{
  "intermediate_size": 1792,
  "norm": "rmsnorm",
  "norm_eps": 1e-06,
  "rope_fraction": 1.0,
  "init_std_up": 0.0276,
  "init_std_down": 0.00488,
  "beta2": 0.99,
  "warmup_steps": 45,
  "final_lr_fraction": 0.02,
  "max_seq_len": 2048,
  "doc_mask": false
}
Each number is 500 + 40 x the weight over its row's rms, rounded and kept within 0 to 999. Layers, rows and columns count from 0. Numbers have three digits each. The size before them is the row's rms in percent of the matrix's.

# layer 13 attention key, 448x448, rms 0.0588, rows 396-447, columns 64-127
085:506491559476469580525408492435447501466481514408502440594571462492544536494572537437514609507498536556421516431503465539477532445505521463478522467510493462456510498520509531534475470518500472
109:529438478468470521490482464491539490534532422451516487447537476506488490469562465507499431524497450586512472472510432502411534489505474466462408503565516515521503510561507496520550580542496554
111:533507493542532458523468430510455483493442480505454503456507537531490432523531431464548481499539489583504492445390452556462526508536518531429441462537512488520556542569541527512461585465473482
091:540527502511516469442496488476485506505540502562479442518497517456516466582479533496460489514538587442504556473498464455505447470423433547536537482401530450502543484441511558493518451384465470
096:488523483498542487488517427509524478574510502525549471507521504501454466538463455470516545464485482523530455444473452565500514525598511509466447447525457488524502554556549477523502509562537510
096:515488470537575513473514415554477414552491465493537491468517512485499445536516490447474528512539470609450458435458528502463553469500508484441521488514458521518588509544513597557504510489442469
094:456461487480473512498460575455544521450492551567486460511449498577583509471463535525502576471469522461492471463531554502549541516519573510522498458459478480483478456423435502535515458489472453
114:532510540450498535494530494473543532466502520506485532526505481498501529536468587534467522513451533487494592548515486437497478511447497512565530526494541515463497421434478501475517388454483497
089:483517443362477551539440454444527455555553503427460552501540420509466453498486428457527510457486491535469494456452442544575486467527535472490469518550462438525477522566541453464511516544514525
092:552495555524482522528556461470472454534504518448507547490534419558588434531500523549467474422522437541498441495498485557475510514511585503517507504493496442507494501455571478496516547525516504
105:572485480544472421568521434528585481522496497543510479515473581480483478529503505464567500482512489540506478517450488520452520491520479508553494491544540525537474485516539447502528499499551552
103:486431498462473519454506531469526500508515496501563452504539543505468494523514493525472533456466475519533498498534457538452509426499587436574479540509476549433485462528498481448510518514527471
094:485525462615510492488483515453520500515488455467581503520501555491484539451480504449520496509549508534405489515526495549483568396527495434518516504475505453451517479525466520528535491492544514
092:534429490533478485542571473538473455525452565555573546460510465428604503556471556534460512446531477493508447460535534458515480554469467518548526543519560549484471523466547540436448433471485492
090:470477503566499547511450483515536541601589497527534536487380504529506497473482491488508553492531529561555496520473460511436505488477462466514470496471477536515516515518434536501505518495492536
088:535511486507571442531496497496522501528581487472464438557485463436473491460530481459434421512493476441558428504484549557513436562498494476453418580525485526514429519545539507492563525471523555
096:519446502540528557453530560510506513539502558498503521566477493553504495580515472496509512534511520545448489564503470459536498502463518555538497515498472557506515476471428409503480518542612494
094:565472525385497501473561535507533509518488562535543475539503507474573413521501488551534479485471508480468577516509426461526445451444496524518461564551536557522566515444469493503502487512462512
098:549477468472471548486391435499511471444525559505558460498482436450513545559532503452530483443622577565489459451488524491550522472494524533566510504515467489512558525502444557526524510511436507
106:545546473522627421524507482527475521521544499493495448535578491551446463531502536457530394472507537557436504422481463550481486537567403504465501515518509506492516538557518563524473609509497481
080:470453470488462467440495512538496513535499489534538506502595477508530462476450500449484458467463519538473496528430536445457555477504498459527577479454509489491460487493498454475490446446510532
076:522467531531477515480499543512471576543544500425540497419483568484448455507474481551516481538411456529515510467504533560509419515503451503510513470558493512609480511497506553554503447484581531
081:448537500454487525417590517411510512459454486534561488545438493535491567539507565489445504477528431405512425475480546529513455592414418517526527541500525541509499525438498461435491467471460476
078:454513496496457467409513462521495568546561510511543458560462462495480505533498438536421527531448541540457491505495540477546466516492445541459455570542568535562562494520473543532535415507475512
083:514456468524490546433501520547559446472454525495525503506518499462516430510468506590567518507450507489473553512481489497467510551461435549554495467495545465457510491506551502620477561470469468
096:526533506538510498516587490486529562461501459578493436548556505484479539483572523484474420479469440423488577475489490485526452651479380477547490455539520479486464541491550486484503543490450557
087:507463495460546461571491546552438496565481487487570577530548462522461504533527461439477459490605546517445435485445512545469582472549538452464470465586479472466535494520528530491522556519452554
101:515445557485492557463514516459430491522569494500548506528438510419561590480455552521519529529480496537571527527496521445485506468489549596533514575449425514516483507436460498480501451504503456
092:482500452513451495556511497551464571517487516473475510429578489564486431475528430464470507490516590500433444449516428490500537500551538481535476470516473519504525496583521531500514568592519529
094:508510480522504497483494444523569390507526489517448504477530544493487434483509517531557470506465496504436520456547469517538525426518384446484488556546453445491483573561488481546465570538513453
102:514556522483532529431489572443508589466499554547466535546533506512563558469450521557522516509481595421529507520493563458516450454468523571515513510488496501552496513473492515454456358485507477
109:486541547527477490544504478542535493535464494493444503458558520532453429574512434484500444511532513525491426500507487521415534509521481471525512471514543459502483477538575544556525521522520584
121:506517443556496485559546480550565447506486473513434488435526537516506462556488432460554458496580452573524520454483474580474468470545449500399472474539491535528452529507509493542512589476534518
090:492483523451499475440484528541471520592553502503530469426481458587491501542550505483498526481548543481493526511527536434463527521466479507549549482466478433513575511488448473498503452473477581
082:470487376502499545503567457547560512536463524493471580444508528518523482527431544535470495560500487470476535478506494472528504482558443437487502466504540515582537458502536490508527506465524528
098:486508493539515502458416518469492579525483529514514562590430508502406569464453561500427509472528572515531429500474572476520551514556455495514521507404447522539463498476464539441487443530497504
095:518501469547553459553572459529531480577481470474489514498498472492532425565493449526507491473547435433479501450504490538425495565489464457435434444521507505510444501555461546528526555480503488
107:487495503478484529481447574507520509441452519524528441520451514534527497469492504549517532468521508413496558512504523462571484553497511518529523501439509551522540440461487513474478392425451451
090:519436502489461417579506506502491461473506546513533501449496493463495512556596453480545429416574477532433524476461454539476575427491435438477472482501522492490468524493515498502533478530455503
101:448484477488501447501524478492496433482575483609501486469503570510484490473443483493443578502476512490538477450475453475478460462530482512509435482529531463486473494533598559438505461489547400
093:493499550614534498504430512490518480474564543513493461524489517519552503511485513542487543486470566466466551529474476429489456473512530410472548488461492443462433462468472554498468493473528470
097:478471557536539553446492520508498510425552564514456493473556550530417482441465486472521543560484458488566431551454490490517513490446507552500525465502501480518514510493511556454496490528540456
104:523479494632503395455523469532458484518548462471479595484514478493497521560558465508547480472556508507524490434517445484474515516469487420501510522487543465492487470544558522536531519490495544
110:525474481469412472496505389525529477536522470382460543440494448492503477518516440476481489490552478570489512457491500581501532499505485547415491495478530470523539511541522502539532568564420540
097:446523531499532535487479485536545494465463485507525500533464449483531540467542462545541570571459528472535473584423530468486580516469450455533577506507497546551523499424529492520503509480564482
087:524552531491405574528487517510435512527443486432541574456508521499461478494498481458478496542483475475421531534524446502435478575551500472501482407495469468563520472566507476506484534499492526
092:513506442498553479477570497469502484451504471516527503523513439550506518514521583521455545522487479451490477537456445515498487465518465550530590541498545464479517559385543444498537501521548484
096:522486543563564493519464482558435513495444498492544545505476510367513429486514470551481513551564492526484492467574449470498451397462477561466535505509489481460539496588510547542431534473514475
119:495517482510536435508451494552473544526543506470439492473564501533462470430475533495507496506548495511437508450532447512504481526518469483479453503513488481489540542559480504541556519539542523
098:498484494529542471495509493453506521509525520544523535496478539564455493514489564510471480529433547497525490511490543508510486522515499566513482487533521470468484531470532603571505510484370477
095:534516549554469526540511549510490472540521507444493529519549516493505474531489530512536507546530501508510532473560483556435574482513482491508439477597517471448502493488576608569454537554561526
103:489453536473477528451509487425516419506456512542492447523470582443556522545523474556435528554492463489540537545504498529475528445468495500488574520545489493474468536484501510474509440470520442
# layer 13 attention query, 448x448, rms 0.0577, rows 397-447, columns 64-127
109:517516436539465595445494551419498462531497530480562462541529526528511571516495517514540540500483490488441549479518543459475550474538533522481470500394561461501524500546503512493502442523485483
106:424537454504504479518500566484493522572522468454489516527537430477537509520496499510484473534507481488510409449466504473555478516512478520532469477566489465468521522488550587523493491503541525
107:492557497426419434475538516503507469528573551441443504538504495580504491498513423471461478410517496467542463545525550485501533531509554505552529571500552543536483557429474369482556544503545498
105:459471513487531520504544534477517480500512498563473482536460440539519484470501514500493459522444517387488529551415552501555492461529500464478474467506449482467439489547598509592489470448466544
103:503577515452529569522519495439558385535512570516508494487473580473461436493486520489471562526489517509529484500477436549536562465505449496457411558444536552532442539511552448548507515533460557
096:457470597565556483511511487495493532495534551496465492554504479500577460481512539556547526559489469529504541468578497509482490523485518467498515531587509557517491492539481510527494477496518491
097:493421521446498515558434395539552470475430514498509499456466479524450471515556491467485458518584492487513500492554522507466511481546523452513520531476503493577482446573503521498504535513475469
095:493538534532510441531547547503501502470558519500413440499506509503501445509548556517511477449538531572490502454467444512587456516482450490473510525488472440476440521491447545495532487498457459
097:524528501555489459493475491487544424498497496519485500519505511480458485492539470514507487480504483525511556485545569476566434564484548497543497524447435546553415524581515442575560523437468437
094:533587510490491454427537579510464501525523552532473508500542502510507506478530519506513504529423502429507465481499509507493494510513498529451528487507445504527443490427521546552458492519506510
093:590511457487471497518538519536436519510416469539493515477528486492471498508531499491591530446578549476549466539432480489455514501527530497558524468487540505411560516472469454485476466543495438
102:520480508527477527559490487477458568542556484415505476519437466494472540460480455548516463493551559495482504458510525462480443496508456469519556557424570456473471375471492600429527468492502553
113:418550473483474462491544495435557495488459556410473449555471498426512531514467515450478539482445509477538529529501536502484418525500501420544502569423486549555474529351504474513473496555538540
094:403457480484499503517489551464468510500518506445529531464492442491564533536483468493511513498536505459448490506497540491545519492536534474471471501513534529429519462504573473504531565462543426
099:491449488631456442519464511554524439471428479514470441404445556498580511519526471437486449448512530541465546526441515522460435496523563435468505551480508496493434554538490526446522478422523536
099:498497525570516465546503500475494458506516552512488481430431510486456470551563494515512487419538474540524473465455463506564456491578571521511481500512514486554438556519480475509431473553530477
097:492483519476555524543477437565545498523437467529470526498491574445532456500508455556563571564539560492516457545523438460495533551490487496488498519480538500526525496537579491520523559581543429
100:598489494546451483432452455453466511519508500503513484521436552498506508512543475564458463435405495485466504518451494407490476506540505536576527551460575512473537467477526506464498454524497549
102:522522521447541503583423560476577466559510474501459464479528546496476510481522535447479536535467502500481555493522460508574436442567491587472473554482526465500493554586560491480464521542501481
086:481484558488562572532498525448549492499511509549533544499506509467489525446454493523485525559483532486539501469466472499511515504521585559486430454559486447524615432557553573531442486460551485
089:505496460501452427525500465510545465547570512523505388541484501565597558538536497510487493518489502477531541512562595560479521509511480535521521534502519544516473456514396510520493451547450445
098:465478522463504474557538520482544510501473461543518524479494509530478401473497521449477517540503436476526444474495500551533450555514458442482455458496455516545497521601524554530507502524491485
088:531568517507465450478559461506566575538513434550515488569467421496427429438516517494453461512496478469418493488495535523497524569477434508543547506462514449552521495480489519489521519538473503
094:464470492485485499491529489477581504431533530507469449531586535556549404460541570570493459517539513488474552535555587544468535465480519442498574482516530487491418550510549457501511502473550432
105:489437506585494503561502527527522467551538431432483510607532449502506512538452446523548494451497569477410497534539571531453530539514436482553555565494479510479498498533524493533557530558504498
116:467498484515422518501546528474544464464488601440526511490444521482492548562533536525497513497544444503508496510470448499503543501510500501458569501438545470498473460440487505496528511514567512
108:488526490502481544480582499496484574485529491552519495550482460478492513497507528468408494466436510552497463504471465476533577536479445492558510506459490484454515523455539459459527417470427541
111:490514528461418538484527525505478487493509593421524482520568530451481451547448450514519498493589458509563531527475431524493534455516472470415531453529512515502530433418458569525511504515517480
126:555494516526562529488489481496564532552543457527517482541515546512480474483556534543560458508512607529460557527507550536511511483514493560515481445532479501533501574583523477443500471509507500
134:479483509535584420475482518537526510490511503539563502496497476479452470466554516451546504519476502520515465493490547500582472504467496526521481472566459525461474582534564468530452516518485544
107:437444551506445542552403505481464540465567437463558424553488479563511580505445455519530471496541432510504514509538486513487486467515492448484535536413501473490463493525431554483484479453523522
131:434544544436491484521502532484603483509495520472459411473532520510489514479464534475470528511491472559486545499478513538539500506515578485460521519483516499511439518503555506505517504489521533
108:453531511524378516487477481520525477495463536451515489498487520482521462478540469558511505480559456504541525494493500509553415461452518418469546498441541456528429424553458556508542524554486505
101:458478553522453575488489466476524491449518615464513508497543514505467492472426507565407523521487412495499515492469472558488540459515461516562555457523496476525553526556479482516482500515472483
103:382483471537392483506539520488527498499522560519566486551516443433483482472549462528495478489439520483424468532470457474537477551484530425533539521436543436522472513502417508459535435523484529
088:577414473434533463488613539431541425523489492499475466500542518460498533502536548490492519508516550480565460483512540550462453559431519523475462487447497493523521558529567499544480487526547511
105:474456529494509465492491488454485540480486466466544461458464505500424509462498414525505494494552557517499488539516475435532505517456565552570568508496515492527425464511524481520500489561497487
100:516606473475466366480584559499497509444490528545526448521508535519543480566516495512517442477508492511503451535405497507514425508475537468508504548476509508498430567474534540476562492534512508
109:404560476483536482538584480449525515502476482554511498503496524552490462433447511474487492526425571416519513526501482547533491475498529499511451560520470548471476471466531490513530534494499525
095:468474560542459451542457382475450511499499472546472494468504502452499484493534468553481520548525572574524504446573440490520469483529467468514454506471536437476529452532485501508513496507464510
097:525531584469511515497515528510543443512506516544525530508521512525440550511447459519527470495509521429396442463516499487540505508498504537558419464492447532527474520521524469547452515495455527
121:491478418488480470531467507492465551543500457499502520553475446552500570553503440522533499477431511489468438518456552501509471574470452525491513499461461461492509494469476557464501495488544499
107:490539542463502470468549555504565475532521511470530511576432531438564480445544593443534499472538395518459527552446490521493503539549560564435495492519494554499466584512524511531504435557525513
099:575483549562475535473499439446487458416485514529548523464509488446511448477485493506466523535548511574460466482519438506457576509573469532496476471546490495507491457479499549530458512509534530
092:487504552512412531470504511488495483549476485543581481543510521548449454512475514443530539478511486475501509513489541474512481498466484510460495542486507463555533504482521521503485494450529499
099:505478481485564435532519540486538495490503522492465524470466496547456515460482487561519525438525489450446452441512470512564514509502476536536494525495564523506438494536472418547431556549473480
098:546549447513495552480595490440533458579560477419561537474508487480482469508522500491481568474511463587580544502498433454491513543512471504422530467501501548439566493452538477486555551494471540
104:540463484510552569458467524496419466565549590543534541520453546512568551467496545434470495532494512522569541431510506509495515498482438541464474444508445502465524480448509523506497534490451567
108:468515510521492523486454474466507576494497502498427518500520436524536590524470503545463506449515554483446453517556520448564461577493465539542471507467504470505466506554483493521533473438439481
099:474501496484512478495473512501545510527534420523487482457494501523490477548474529480498509520511454472500533485525492439524477419472484506484424574531416476506524550503506575527403494487521523
094:514555511496478505507599499549482478469563472495456502454530515518436483425509460527482529552524503526563438530496448564489426522405482483528458477446565524555476520481481558442516546524477473
# layer 13 attention value, 448x448, rms 0.103, rows 384-439, columns 64-127
071:538489501481496524471527514524492487504532491488548480473473586491397487467497544418475479506511573539490503558504490499437484464482504521499444545546550412497478452491480477482511479523476426
073:517523476517428466534458508498488472470555489509425529535482488547562453418534499478561392514476473529504530563552534420495493574548486527482520526482555376490472467466416526493435535486471501
075:510503525503546536528447512492491567491569494474459494540432531543509478521534480559481529532439510428428513506556565413492475479534552541487500517488519445523486474512432501448475534504515532
079:512504538475423456604487464521572479534492451437499427556610511499545563565465485517502538507561469508541479534410508489492448544431530477517468524469534505458502459509591510452486512559461452
088:503549468482565492515501476507499572509522468494466563495530522547552539495565439606486468459571556490517467563515488589496496481568474541539522548521522521497500504505455479516474464478526600
070:570515482517510457480475475485521447495538492467542498460535492494481494524504554504485492463514543584488487540528478490463569512512527482524526507487529592553441454491495573508565424488522535
067:466535572550449529482429419401505487532525526464466428493494532452537482524475509487462494434455506500508439477476446506434419463532508494548445542505524478431470458467486489399521496489512524
071:540522482457446486552491479513592490510550531548552460400450497484496477473458522454480478484480435525583487474463506568549454456475445577527491492484502553564545509504481473522511467523479485
073:531529437491518479556461488503398496490474521563428417477486472505523503509470478581424465474466514452495469526426414471585435575486529536446525429556459553550527535509501466539451539462455539
072:463501416535457569499508500424490528603503509556507550467506542499476507601526495504486542502483463465503477426488502507515485449513407543522523502551465537485458466479518512440487496509548568
074:474504480481467571433501547456475495508481485500482472438437493470520526527499550412443556506550460564541523455507493554457488454478507543488526544530470459471490476488539541602503479485443498
074:477483460531486490486477564445492435523486533587532439558514446534555436486614464502569501490524528465516512537483464566604571570525586538491533514537555515453511461538443494469531500499486475
072:491448463437541466450512523422416501469495513518498452497486549490524473529486476464617507512498504487474494457453464469539541509501498488512482523446540444504483501504481536499479506413510474
070:478440481579513485433508527513479548563532505582459608466494525488533385503446518571527476515520611418517504443468507564558509467518427514492468557525520552466481479472456476437495489482568475
075:530476511493472480509500477455463454545470518491575490537470510482482492523481515375485505489576433581553543533416514547541510514473537542511488492533427621487498549448544530487471431468503528
065:438542459499463461474468406469537482545484464527446490474488524477571493437526507460499500548501431453533485491443458525489449446501494556483425459419526492478514533492469518498402487547502487
072:467485523539499450504485515500530514500519488492582473519557501493513460466459484403490505577522561491485520531411466503422466553461474466535426469528549535494635496514503507512504497443520500
078:538544509461466470457467545527453493489513533499454500511453502525396497456547503468459557497504507526553467524464556484495464561533545516475502471499454502482488533454497606499547463464422488
077:557463426475511499462536484533536463552474485434515568440475482427424515576520498544472452483550519464461491553475506525494589486538421549470497515529504535480486477540537472515526521511515503
070:563482511509453507578570426530503484492457522479519433533465460514546507530516477550585509532471496535534545517428490503563521540454434566472502480457513475464495483492511511517485481510617616
068:558539498440519467488497472458479543473549552442475492414502436516494530556544440529435525568538493539454497439482490528495460527482514553538536544507491504511476600510514528511464494598511519
080:503441476509479511412559505482450519497509526485509501485538519507519479527411476520490494488555483544552573499577470510468523531487518472432473560518463484470540464505538546473516491460467465
071:524484550477465562581430440520531499481518462496442542525470465505482450438531548488436451496477497441569532531444485561530482480528534504525502540459464486449535541475446440427439482451520534
071:506451455584519493481517509536468505553426504493472510461555510480495515468481484542453533523502541486531500447453468508541488442512475503469524457528517556519511529518542476481514543498520553
071:503455515471467516526468496477480471487461481455498503526511499508501516536490549432479500493422509439516522479481491543482585449561510501491450527539539559541466485524475470507512509562420537
071:507493493485425497556508437485538476507604482479494543486496419483483558485464501444573438471591453501496477457481522467582525471542438483427518525501535544541584506505549488492540462548538496
071:482538449451476516478515492477543490535522486586509569429442521438438473511443438477497459508500473492551536465460518587517494381549450540485525495494432585600529520499495422521557429475494534
080:421488539569459508556504522484484510507522506560511431463592474431506469528518527506509566532532457526450459481476479430518476435414510461479582460484470566499496498462469622501460523521458481
078:492482510469454500528510509492548524530578490484493472496505427499397470499531490503427533569504450546454506482501480483543501426530499425554534449538533562497525449514517552543521484528487466
074:534552495449456541477548482456494485487449515472504525454501529540490504483446518493455435441510483520533498586482496542540507510515480518501487505496484563521518571493554439508508436522553532
080:454501530504539564472467498531510529523545468473579531515473546519484522471531451533525489494471569497526536492517535442560451470445512576537456535544453502452499500549523473536493494519444520
071:458459492537500394505558509495508479541443520484563489413546493522581489496511524487485491429556533492518514494544516612550480495486484502524446469533468481491514520469500551533489519531538558
076:481460527542553553480462554475538579469479450515462486489546507511521484456466441407511549472486568501516464464476541488393493529423525441546520547435523503527449453493470434542487555542510514
087:441508433489577541536495549416535416527486444482453588470496571472518561524465439474496423537533508476505500506561462517503574413591424522459521602487512514455533531541431453587541531508458527
083:473430536538466533504495491358500600465546442569509501502508469519479437487470515477505565568518496510435456445466504472480470533508575462527468514480546477490489443524491546519447471494472411
080:543534519512499475583465447537531520531477531493469509554502523517562530498470441572533454494582552485481500441484521489473530508475519511514540524503484560544493509518489466521405517510558522
079:461423557542457549557515516498449500516481516514507609469500532492557488539524489488578553448478500507578458556505495531617466424463477589523441580474507472532460447463577401492444487520551546
080:463430505531543423518453534448457520525406580463531638483486549461540491492482461539450464503538519488499415484514480570532478471466547536509505570499428546479475493480488445545504469541493537
070:514520486535525450527418521545488496507570439523445452424514519430458503468491437523586447530533515480455490490467499494470490417558567485520459507494562499557554494517458525475511539460481498
078:517455539469467482485476529456451481504420476464486514482578469473388436513559582420477420508445479595560482464569465530454508499524502498534433526528474478471433477471502525445458496555441519
070:453610435481502513539436458554491569385522506531402548494496560489483477508507481483482487497507556491537536478565545494479435525566531508526489458482466468544495460458487454582534548488470564
071:542510534580578317465550479487496546417482537477442422520555495529440514496521510500453493480515548557515528528514485524551500460493542494479531519501525569543454444501504538503438517470523497
078:542504478494459432497489458522516518539476486501523533487442479490437513466533479508399522508531526492530493483544510553476508542496566487539517485536578542512514525483454540496519459487508597
076:472562535521491513527520465485525518455512513626445444491473524550551484547478470492570459450501438510473528545472469510470584468494416462482527478433488451474480530505504473502468523500575488
070:463514491571513546509470551476556542498454559485478483539499557513503481542464430463571471497457561449485504483506547391428547498532566432460489470533518429461553529521559462438497529453505482
080:516508473511559471524514452574503570496485480508456479537565490516479444442469520455445497479533449551570529517513539480500460523526494511459586521440548395570520473503510477483527508411482427
068:500531537469498539495422529424553550454528480474453540465492421474474562427557519468493419528549469482570532525459548452533517489540484541499484513510499418432484506509418513484489577462618481
072:516505532514547450511518498436495565489540493466538481478548542500520474503488527454547518546459503532434469488478516471552487521461530487471518470486462514487488514508494532478473500508493450
071:486491456450523438492512590506485585490538469460493482549438530520513548538473522577504517526547547546494441521507543475476492471519556521576518553430520504415489545573498542491477549453534464
078:515493565522525493451514501568497481511507447467549463446544452502520531444528579547434505535485515490548489511515541445481485549497514548524565429520495504451491462455478493453565454543504490
068:520455454603545441526540568455512480475493496571465525485504454499521414551485492548508481496526538465467527501432461450534573468499577498516603519478517543518423547575546566494416435469544446
067:504495509498491558537541545517516458518530573525559556455493489577397495493518462475492544542508511564569508472496541559428508493482547527473494534506468590511509511430485472539508499506499509
075:506580518442527522499501459466483525539436572493533600462516521480513595522558485571553421501500570510519548550562605463481507443472510507546471478461509477572404606517533453492514549509522547
073:502489478511479453637418513520523621510471471512501490563547547525551479456464478471475549547519504543469449536447489472560505494538473467455515566560500527570517498492513591508487446481550557
072:514480511574475495457430533461435521482486550505539514503468538536520555491529414520494490501515514521549453528548487537520491587472584480453574536499487501538474519512517464528458465436518493
074:528455515544505508519468502558491433529529473419535523473500574460483498554542522510511568520490514492433499495556481452517436375500593446493492456499513463466506493540457572486473477533473429
# layer 13 attention output (transposed), 448x448, rms 0.0915, rows 384-438, columns 64-127
074:545512497529548500510412543473523481445554469551477454483487537507565527504468455533482542495468487472538500505540516468534445518470497476514511518558533438403508490509533499442507502430564483
080:517505559522551584524503506481500531464497535412481481457505548521378465507483450453495520476491505502555468510556474496510526476456532468485458484495421598473569552524503488544473483560527525
082:457474491491539485452470501477466438494460468552588446531472566472503568510466492474474423509473485507502430495541458496539533456472461472521557510519493489482524543515474530506378434508494508
079:483509523561540549511550523505478493495578479553563541454441477504524445494470462527470515521500458508516459505610548538462540522515546567485520471548440536465529514457492542508494531468529514
084:476487498486436475542558493514463549451493524507514525544486448481514554537519447545499464498516469537527459489504439487533487484474472451516469522447507465436512415545445517457544435501554434
078:556498533509476590507481517514465565503532523435439497501503534550470495565612551530510536487512417472453546475493540510575451450489471458521577470502497476498547510541534497452479501517512514
073:451467507564495468429527492438553478532538465493456518492573497489511488427466556457494450599552435450546560493476545495454518452525550458508536466534519521501512498469462542471559465456460468
074:529498494549490520515510500479514509506557505482505521478490451516507481541519456545486475504496557480461448504571517464435533554457394543495512537473537462490527470487501476457512455535468551
077:421480428498535522473469487487471443557502487475513573495559463538489521523490454494517479513463459464509505532478455525490521526542492440504482495459443479424520478543478557494448547503498459
079:522528482553473494521560504498473510535523503504475502504431482471527475518495495493533468484508486490509493558456494526486516526542467545505515475535532488506515588510444453481501502478444484
077:524452475482509524474423501517516494478519452496543506535532448491548541463427594566517533479521537480446493501516553502526492434530568488475462496494472457443478534500513478462518537533535533
080:499510485493501612564438465422517523522414526537525502506486526605490508503473489479499528485502486499480539492438413510541552487511450428444485508530496412515510499531599527480540519471510467
080:491454457514536537542504507504471508479429464491455461531510469572479499514451551477508536551472508417445488472480480481474527502537527504467430512500385555450499558610577463471545467525491489
074:543467543636518479498502493442481507496496505504486481545512446399521517471476463508568415520470537492518474456492465523522593538480474533499489545523493472497500476452450566491493506491501440
081:533525477537531585560588475477522524492511530552467540454452461534493523456521495592450552478525487497487522485507529524489540451551475580568509463438498465554524510479479509454613553518525465
070:510483543548576568509439553491454500506492515529496626507456462587516476496472550493507500529516563472486469511513411477507514496519480543465480532461416549527482556487484530466491480474457577
081:547507500525466532458524565515495496522434530516491511500486517457478481522523533430511551464470507532559525472491533604471538502560502501555495486491431475484482502470506507476564547480514466
079:553450460432477508548413473484551466475437533520485558453535461502494520450477537523484479489482509440497528468512559509504516442496453449491461468473451515498473447532529445543522564448567457
077:537532494457495549566521517515553480523554499525511388475500514525491534497518471510509423502420503440489481479442442462565512497501410498466505541550479456546467473527527522500533518476472435
072:559506473559454473468536483455428567457493459459477513575587545460494490473534460557459550443506554486494451509468476484462436523460521464593567489437448469532448526570497554557486519532528532
072:489548544481446489454523436550447578507449542478536538476539470525434517541518538482506498485515484519498547406526557462491509494433413557546521494428492425533524466432472435480490497465555467
085:464564489509565456437504545543507488507440528491541497497484496459504424519505587463516496530499487530471609469505525500549469467522489558481481418522509500516495518485530442526492504468437466
077:508429568550533495451454430494459490470496504516480540534570458448499634430510499575484507516439550532447478548443533537554479509559437520500525404461591450503465522485453487505516521466533451
076:556487507413489419510548529462453605526503527436535551585416492450510531506552518484539517488472537462542494518451525516503505488429442451582495478512503517431484471456456489538601498455437514
075:462546548519465423511540532483537449538449523508485446620453458534426491404492462544485540462405476416517470508559570516478422474470497543503481453495512522486457487418522522561518541509453346
076:523519514546466440494580455510447487557557510507459546476467483426484517559561518508526449515490466508524510528545479551434545535466495420499510539486561479522521522527461519573476503510512479
075:533583551471502408498435550508515539564541479497552475507514458531492535492471515522524476516554499515479420523472518474523533567515472504557520559517513483559506500491461489484526562490421554
079:531462494511493570445437452514403510492497452526514480437475509557477440537528522489567483528492516514495516505513526485425524423471496564460548503560413484453529504480538526527527514488557565
081:519489459506508586452485517488549469513487564482446458448455413499500483475560537476485568509521468516488541528474509562483538460525490462538508560531430500522567463534460502517505472546518513
081:443537424441567474578510486445494560496507473517517470474515454516526570527534508521509481445501556455532527512541540484475448547506437529498528460461506517497544468477482524462567563497466495
080:442541440462405490509529586597478427478556533542497466476503527494576452530517573501460416552506451498416519468464491464527556527551481474507519529525509505516479527534509465492457461556468469
075:496487501434459533517568512514501525625502541525533480468510453481465512528516455498426456536459569433465478552471578527419455466500461507540533477479458541470487463403509474422557466463475483
083:429476508511437449498479530556459531475470472501542537538514482523490428533474509523548512480504429451529490520526517484499448517515571517470501517496553599481481561410475557569481481552483573
085:520486470579475440560459572488491487507497548507466491549517453467546519473529503501475431446449499470422492527508418487547455528594445497491516568449466432501491515464543560429480526539423494
080:572484574520616529448531545508499482468492558489533494481459547471493462496527543522506495534539508525488482496556475503463596490515494547508512485567546471493549540495476482522473529481490536
081:470529510510449469549567528578409516432491486466477459543466400549440570537487528463515489455541478521460487566471461485520527553481517475473548504509493469476487495503433454499491445453473553
080:516482540609467574503544498531480493490534553497493402504476521453430432483512465505497495535515508467438530523513460500535472490523422486470500527533542486532497464508508569546485431487457476
083:478454481488490481499581414513548550512498505516457480568426451466446534490542468425507477469525508437482520447518475439487447469527449574554561483459452503471492472412505546466525477512448498
074:497456485506577450480462429414537419472539468486470573529480470568524566520526566508460467535466538494518473530538477533548491483422560480489498584488524546491407549517481566438497483584591474
085:438560515473516474504529514524560536501473517531465497512523461448497521410496490548443449493606465486479495471549489497507504510477535544552522530502553487558465523470450522426438487491496475
077:426486506547527495522468468490557438484498511446506598514498451478572493548522510498541497478538570475590499448538516453562530564474487440457493506479505554537483544480535484503525477501509464
076:520499489486484517555506536482537538517458471531464442525448559525444538529590432487535515500509482604433489488496476515478431506512458453530549453447536455472449482494463490518554519474542539
080:496489564470484461523431579438591524536543463508483526526467446495475502494467497474486482465459571463524509471474555489492467494477495464573541540485492530514491476481505513441496463530484489
079:494467535508548429510556515575496480504496500481533465477600497534543475539529481446476521502483469483517448486517448459490565533517531481432442496454546564491530569514552522522487477535450482
076:532569540453499417569579513523534434447516521431423541519506479504470470520452533552489532512463457539503512557444490512480525465513534430446511466523496504478481554455412409537492485504469452
085:449478469538509598521500549465466452485542445546497508514480482517483535543515511530466543529552488490528571506544441534529419543539557463467517536477376458539430562532508540559554480446516490
073:551468493532572493509422468462477421486520475525435575583517535435446469420528532534488528580512533496557424527500537549484480468432501479548475499485516498498455443480504412473519466593487412
074:485549506562487550466464510556457488531527524506542487476588568515591509429480513537494519481538391554473535521545512515440502559449465545483534519540471562465452509522447526537449520484495534
078:497430436578490496519452515504501423491432470499487495461507445512486526463425499449532504550442532397505501476568498447475481475514445495522488573515504581506516466563524494453459493518503549
082:571459485390475546405522503506554516466517550512427418442497539463477501547505556513464499543529523561488527508528586498551512459457522485530496467536531527527523480472490451527458551500521587
076:515468455531525547475512485439505558475461485526496535525450519502485536472575524421545489454433517502534545476483476492540508468516510482473490524438531431444528442549434507513447453526517451
075:535541521475501551469435409501448559532581577478505503535549509430470481430563512517448505452514485518524469546490547462537533511479514561512521530494491558482539444484606481540488562436456496
081:446469501501457442514523527556489543436478469545445449450524489531433524474483491482445538462532481475525477552490541556420443540534458493522530517473527542452537446510466468451501417475560512
074:484515432574442542498481496457410528475581561470537580506439518495567474537525402501472517462542572480550544519470485445440516480566527450549485517536522482462529453507425503518511523508550524
075:592456503500447506526532443529553454507455536450490505493497505476473458466553514454538547513441521478489495540497502488458416429533511565502516477491429498429550475507530483523486521502499468